python train.py --num_hidden_layers=8 --num_attention_heads=12 --attn_scale=0.125 --tie_word_embeddings=false --parallel_block=true --init="normal" --lr_head=0.00561 --batch_tokens=131072 --doc_mask=true --max_steps=4573
Each number is 500 + 25 x the weight over its row's rms, rounded and kept within 0 to 999. Layers, rows and columns count from 0. Numbers have three digits each. The size before them is the row's rms in percent of the matrix's.

# gate: layer 2 MLP gate, 2048x768, rms 0.0634, rows 1104-1143, columns 0-47
# up: layer 2 MLP up, 2048x768, rms 0.0637, rows 1104-1143, columns 0-47
# down: layer 2 MLP down (transposed), 2048x768, rms 0.0597, rows 1104-1143, columns 0-47
gate1104 106:519543497473527488501528527517459502493489509476502491440527476558472542481523495489487503482493468495465491514529497443495516486506533544495525
up1104 102:464528496518507479489503494493468513520483498479530506405529506513475487490520512506488520465482485529537522481508516467470498444467490492544526
down1104 100:517521498499518500446481522489511484499523549522520491501491468502497541487483481466474476501527440501489539534508495482538521509496475497444508
gate1105 096:552490494494516494531523488499517464491497465543499507538476476495487478468484492511488536552425486495480490498482456470508479470531456529516497
up1105 092:510468466506508495509518474471550488459495508497471518492529492519522518475509475492527460485532509523497483461535517514468542500489522495496480
down1105 099:491434486536481484517436525527523508488542485471478529545489522510490487562486532474501463474521485503550475470532463518479466484473477498526503
gate1106 106:511532472451485527490531535496488541517539468461515543505528473511485511491540467506519448485504532492495472501477459484518484541506515462534513
up1106 106:500511523516562485501508507469454570495483458473469536540505557462498540495520480487449515492508497480484536536459491503512503507511523476486521
down1106 102:489501475469497473496549481533505503537480465482520510508494496507468499498503488490473519455541466512509475494470521535472451424505508471508510
gate1107 099:478486473500493437486491518516539536513489484493528539496480484583491471516496508472518505497475488492482520459454508425492514508501475482490475
up1107 108:474499518515518541546533496514450507498491476523510520519489496496464471463451478530511519489468481503500494520501494547503491467511499476520503
down1107 105:463544537518493569475526488488545485509514499486504486464468534527519478490495517574513483503509518512525511501505469480503520498539477502507508
gate1108 105:489492511501511482509501488512477531554471484522517470520497481539494525452470529489566519513484481496513508504532511517490519480442498442474484
up1108 100:491478518504510498532492469535514526503527451504534434512516466526452515463478506420552465515466528512505486494494519477492453479493522475510520
down1108 101:525510499517501470490482513492486484533490505497539495492499472487507478516477536526508528507541456480486489470491483477510479514471503531483506
gate1109 099:512510491496477529500500453489449514487475486487537511486528469521498475485496471483500495498483544496494511486475575485495539501531510520463485
up1109 095:530505501491485485449504451485504509504453491488535538495551472514506471507465501514508475499477509463484518513495506491502557520516492509489491
down1109 097:451469513483494507561477472503454560509443539507519531521452518497544468470491438509475515503455530467480522529459500521514484455503483530525548
gate1110 100:529512492438526465513562532490510511468533481472500487498490532518477489514531484481527467476484527511511482489505524492507546518517503498526470
up1110 100:504496435461486550494517427463415511490507487475498490495460521498509491480464536471515525528464466476473497510491505542526474471498479501482489
down1110 097:438463472510526505510521522521484487502540494459507564512498501529497498522505512509480483493536540494498512462489495464485462503447515527545506
gate1111 097:487503468521516529503499510504487509508561513492521475472527500477527542490490493483539492509493467536522498536484496477466536475490479496508498
up1111 101:535497506473490516542506491502452513457528510515482488540515563529459458501528514532489493539472509482502497539516510514487503465520516486503515
down1111 102:443510468500472488538535481489516506445514521501479476522511491525491533510487450499485437505471525535526478511551507489475528452511510504498489
gate1112 096:518503502486511580495523465493486505457479474483526523504528498470476476469478555486483498516510503491477482501501529496495543484503459497519545
up1112 098:549526493501483529516542511511496434455485511531522504471509503513500470530496540487552501494477556539508520465439502468496500488492471469538444
down1112 101:510490527520464503481498505504542522550493537516472514542509492514524484496475486502496490554495464516547503580515499480504497501501480481492463
gate1113 097:474478515509492504476466454542513518504522504526461489502504498509544524497510516491485493514471476462482535542491487493469504550512488499515516
up1113 103:507514555467480496501529508477502533478465510497524511465508503502495495525488554475511517548504511451449504457500505503485500484517498509467492
down1113 103:467463530501466482499450498507483501516498492518498471533520463490522528476506502490481479503512490475522513547499494477478487503484510516513484
gate1114 099:523522512495459459520452529472527491532469492472503487503543526520509512479525523576505478496494493482497517509500531519500504525503474508502495
up1114 101:473512476508549494474473503517493484507470506513528513515489503496502488487536499526517493468514485473537510514449477501552545504525495498470480
down1114 103:489513461490505525490488506471510419486512468491547543492493496542500515508511492557531490495507496525516518475453486515487514525482497483513507
gate1115 104:524519518457547526449488516473471475476500498529526527499482495511474509509525507453552524473501468532468481471476488534486493530502543504460511
up1115 110:465514499449520513505489513469555496522535498533505496515466503484514513521505451524508474452533543479484530530466510526515480483515508519461460
down1115 102:520484490461511495528505515507434483504519505509518510506523499478492511513487554489528481496471523494503542545477467543464508522500498520502521
gate1116 093:504512464465524529453507525539451457456498519493506466519476523533493544494511482534539493534486492488474500522504498469492511460508447535462515
up1116 098:522490518529486489530509504514505505486528468513536538524500508501491444503525504495523471493484502503526526477537530478508500555513489506514494
down1116 102:530477479478461507487488524479458523498502537564486493523481507478491462492490481530460470490496503475486503487494507481497513471535462490529443
gate1117 093:508482455496538479508521433494483460489469515514543508444443515510476479511520489457495497474463442519526540513529540481481550485495471492470479
up1117 102:490479460557540489475501486490467492513505494524507483498465533485534463528478480479457525457461457471498508548484520493479510484506498540489481
down1117 104:433520487471492511548491496523493464519506529518514504507487487515485507521523504536507480543478497552509482460461475521504524529503480456523499
gate1118 104:516464510480569495505517482494499485488511521501534511525492531465530533494472485475481490486495465476503478500537540510527516515524531509490511
up1118 111:528514432491480490487473480487508538496513499485518533527478478497501460524509495499496499512534497564506532476484512474484512485507475438501489
down1118 097:575517509467491528500511515555512513514487514448458490509494491556485528494520500503528542475506532570483477509512519469521481514528468493503502
gate1119 105:512449509451486509491486497514533452509479540501497493484470546515474521504511488509497490517468496521494498530531534489505527509497506507547509
up1119 096:486455495477471520510492467487522482539523532470500491462507482487506520531535489506538494474447489487519529510450512479518538550469484515497482
down1119 102:517519465496488486556490461505536461505458468465480448443482506462488515506454487496525464533471491521515512533491538516501515475490525469483471
gate1120 095:522517526497494485462523534498497535494545446508489495477502517501518481548483552463495497488509512547487488509474497488497456475523449446521474
up1120 096:499481509501479538517491457479517493500465552512533455451501504527472540470512557523541507502479502499506498517544474481496478522473502495469515
down1120 099:545498518488496546512471473478497452471503426443534464515446506531527551468535504502482487489484530520520465508531479486527467467552499460466499
gate1121 089:466482469495504515503498489526484517513516477487489496510500509514490498471520516470480504518468488490539502525521512512522506481503467500494515
up1121 092:532532509501533488500501520470510535480521510478518520519471488518496530497505492498488487511494531512478514480491522527493462495575495511452556
down1121 098:480525449478488490487494492492514502528517457507510482523520574494512502495534496479542526534543554506486484460497470501543479509505480497492495
gate1122 108:508561529517514472549500540503532471493444491496524564522517495474491498466525447476549514485501503541505501496515478516512489509530482497417491
up1122 100:491504465495515529487519509520493461504489511500512538499513533492540504471519518563531488508499491467479502499506508482500484491516485470513513
down1122 102:504512495506481502488523543540500498510464484512503529479453463540461549495482525463479467479501472484537472507497486512491471499485494491528453
gate1123 100:500510500466452527526518495517505481506516499444510476532530507489483446505478526498487450527506496509471523492500491579421473520491494482503498
up1123 097:507528522477528485486513463531515516522508483523480519501493514509549514493499522488506541487490474560490459519490500455492457473502510520460524
down1123 100:470512520471472472519504521473451541490547556472494503506511495518475482497559502500507532526491543519520543504515511476506494488508535471492486
gate1124 098:538489468478542495514495520479477467518498483492499464533482503495485522496490513445525497507452476530524499495518504451514450486472504486484481
up1124 101:541466459466503439518522514520498536518432451500475497496483507516455505489530486506425496490466546500502524532500524542550530466452491489525523
down1124 101:506484509504503538489493543450515565522485507500492494498528506512504484460465513491522512505480473500494515480469516502492513497527509485486487
gate1125 101:479516533504476527514463544490511460481483506434476492479484499517520486493503532529492471513514488503483507448522521469503520517480505519493546
up1125 101:499510510513524533499516496497502489504511516487561509534498469467479467492500473491492522526481472492536487524496500482449500490505471507477482
down1125 101:508511485461486539520514519502541467497486495477535543530503497495503503480499481531522507486440561533508498455485477493531540533504533489479523
gate1126 101:498506453486511524497539505535494517506498470504549509451515472514496461488481492531490471494487478503502478522480509516522513524474498477510454
up1126 108:524477471480478480520505511461504476496488520526490523495466465466439499495458528495484506507517503475480540498512512500512477503485523489503514
down1126 103:519523463520518482514500501464482521534487504511445522500471505497486518527548520552504519472493517521491531499481460478484494478456522471469562
gate1127 110:516498500498495456464517461504484523529504499508525505505455486539513497518498536484546518514485500502473448510496535487507486479533495465524493
up1127 109:521523491561484508535471515525511488548472486504484506477455520511524507518519495528502500487518497470505559485613500479517451495462512496480537
down1127 106:537493502507506518530521502454486537471523505544486512479472513501532487514464500488459508474491478503501485467488428482537508515506551504485475
gate1128 099:526516475507495537500496489517510494507467461465498502488481522508512477528517496521507499504486498463471462502495523505501447511498443533458495
up1128 092:522470505486538482499467535496521500481521539505521483478494466555508527548465434542467539528518537500510532500518452522505476501487516519522478
down1128 097:488458494450507531463477503490487529495527458504474498446503475496526506494483511507482495518510502483477539492500492464443512550474484482531516
gate1129 108:503512509492482528474498501467523483486539508473534483479500505478479524550509568529513496543477498444505488487509488507503528572487512571498507
up1129 098:485487543463483470531460500506511481479504498501517462458546522491476508502488490524513501558486502511507471491509510489476482500474480460526489
down1129 106:484485531531521533488468506513517490483517498494539528479502517481513522490500530486466530572494482478559491507462478506508534539472507521540503
gate1130 109:510487541485486511498488520465541496515503557489530498521501506505506497534510528505546524459512545471545480499506468545533483497512489521513486
up1130 111:498507506448526501527521485491506498486497496556488483511488540484510491486494527475532510469462472552532511471499488528518510484477520516503549
down1130 105:487500478492509529484408495493509488525488463543488527501521463496511514512475518506512451488487440511512510518502489488467478505510475470477509
gate1131 097:494503490522497549475498526539474500493472488477460512511472506466531496529490524478501497473524488534502474469507520478476536480468497486481489
up1131 091:504491484472518507520449505475503481511518487513513530550541472538480480491523465453493543516525516492505499479488532508523460493499492508472479
down1131 099:472464516468506478517516468518529508498546466497511514496487448513500550487481486451512532527489518459518553486533505465472488479499501538464503
gate1132 096:508535512499512515521520459510501527496471509511514530541474480477491486485478559519475501477516531499509495545519501483532492482477509471512515
up1132 094:457526496509511515523521436451471563485462522484494512524510494461520516475528520533502534481515501520477550538508516449512496464481513500461535
down1132 100:447515498533490550508492488530520487511473496472500535509503488545514510471486528525506522461481506474494484512503498467521525506450532533477489
gate1133 113:461506540478510503490473547502487504520482515510483484507465489501488482529522513516512496498505524496492518506527469494518513478503489516465537
up1133 113:522474491515480526512516483473518510489517503521485512484510484505479504466527484476473520494529522550530470540463534519515482493521522485519483
down1133 097:521502501472497541512499472509512493514455500499482468460504496503503487468488501460506489504494497511472425519483519507483508516526501466487550
gate1134 096:486559532485511525460536496435504494464499491484532494546471517545523520491490526538507503476542501495504459456519517509547490489501498483517545
up1134 091:521502473486492485463531536457569486470486542480506493521515504499492530484533504478502472480503492512541470452529531517491485535525560501486508
down1134 097:552490548485497548479524525499472496438477492525513489532468504524485525510443425508534492508489501498473485449525491554464510483482522485527555
gate1135 109:506516522504509503457463486512529498496479503487503564471480477485528518507517523495532492510491493522553491529484469557484506522450473540481494
up1135 110:496506482481464543512517520493480527503541548500516513554518501489481514510520501517456476512508522464504535479509533452505472516524482502467542
down1135 106:511476477506491496491515461511517532480507507515479502510465524495509498500435486497465476524534516534510531481537509521504516551559502521521504
gate1136 096:481491492511516511465485491524518513480467510497524442519511511469492530510462496534532517544526508486512479541470495509473535510495486497515523
up1136 099:490493497526516501497481523506550498494488473503483497545483487521502526507529531481490431507462560484531483502527527518500490510561499508493501
down1136 100:495469449510509553476519484518485503546517503498517528519525464517488493488455517528500507449496473519526514546501492480497504496515512507474499
gate1137 098:506497534527496498517490451490510480474515483527499514514560461482490493490513503513497502519471464497501471497531489520493475544491526498486496
up1137 099:474535495465572496524518488501506474475481502465494519540490559534513482534531481570536490553499542523508499508449499497519485497540483542480469
down1137 103:490499508483462524442523494448479458537471494513483457504534464523469492543475480513500503465457471516473503513487483480502496488557514530462499
gate1138 108:507529476463503489478527490476500500503472467531509449520509485497500562486482509509515482492494495518539490486466461520497501523505489489519501
up1138 104:483512516453487482552487515447497524483482489514502511471473512484459453478511522482483538504484520538503469516526501477501526478518482491459510
down1138 100:488527438504510515489494547513522512503537496506494546498492441455492488472492507490494525523482517480498528549481494510477490442488461513485481
gate1139 099:526495509452533475542488503473479499488548502549470469470482520473496547533514465466496468501510512525457488513502522470486499504528545499533524
up1139 093:524493513487493481489455521513490517509449502493529509564519490507490537502470511484479498466521535499533499458496479512506444489459459508495548
down1139 092:556498512534491531481460519483486469452531492496514482529532483500488481535541519565488445549483485467491556523519494475527521476514511515493455
gate1140 097:524488525482493490491527511492516520519529478460510527475535480494511509533449485465479499481518496529515510512547521502502499517552504557449448
up1140 101:515488492499518485531470528532509547543482513473489520511485527507515471527531488495475482513478447495525466516445468510489517510476485477562508
down1140 104:491535492486502530490498493491511496504533464519464553509492497491479517469436497498528515506476425509497547524503512476471496479487532524497481
gate1141 102:469532521486514516479495452487513521505512494437542488523471505480515457516499476501470524517484491523530484514472541467517470469500490478499522
up1141 103:494502515470498475500530519492499501498478509476504483517483509468485532544493479560468511505486485506471468537545531496518481475531513514542514
down1141 099:485461463484465462483517491508507479490501536544509503507518503468491545511520471525480490494466452490495501537472543507489478483509524485507483
gate1142 092:507471514497504524490486529477491548480503466483487507504540510471524499504482491523499505469517493484460465436535495518516475499506462470514468
up1142 093:500503529529522483515503480449500513470502505483458460509547444478487534487507516507503525488474516484496483522526466524445494515493494539481526
down1142 101:526446481451499499470481518512515536483515507493469487533545526482511498539486531492526508505537525541514501496493508500518489503487474519485539
gate1143 100:474523494512460498475526526471481491474431527486481493549472503465476510479477470464506494480511488515495502531488441505501519478483457483516537
up1143 096:478496493562460498524530518533549542521520518434507548516565515535444451494485506495504487526462513528492492537522496479531516494515540487505525
down1143 098:500520476519503511539480478457486536501484525467470522521519525525510488506557464484482520541514509509481524531488457507468523507522497477492510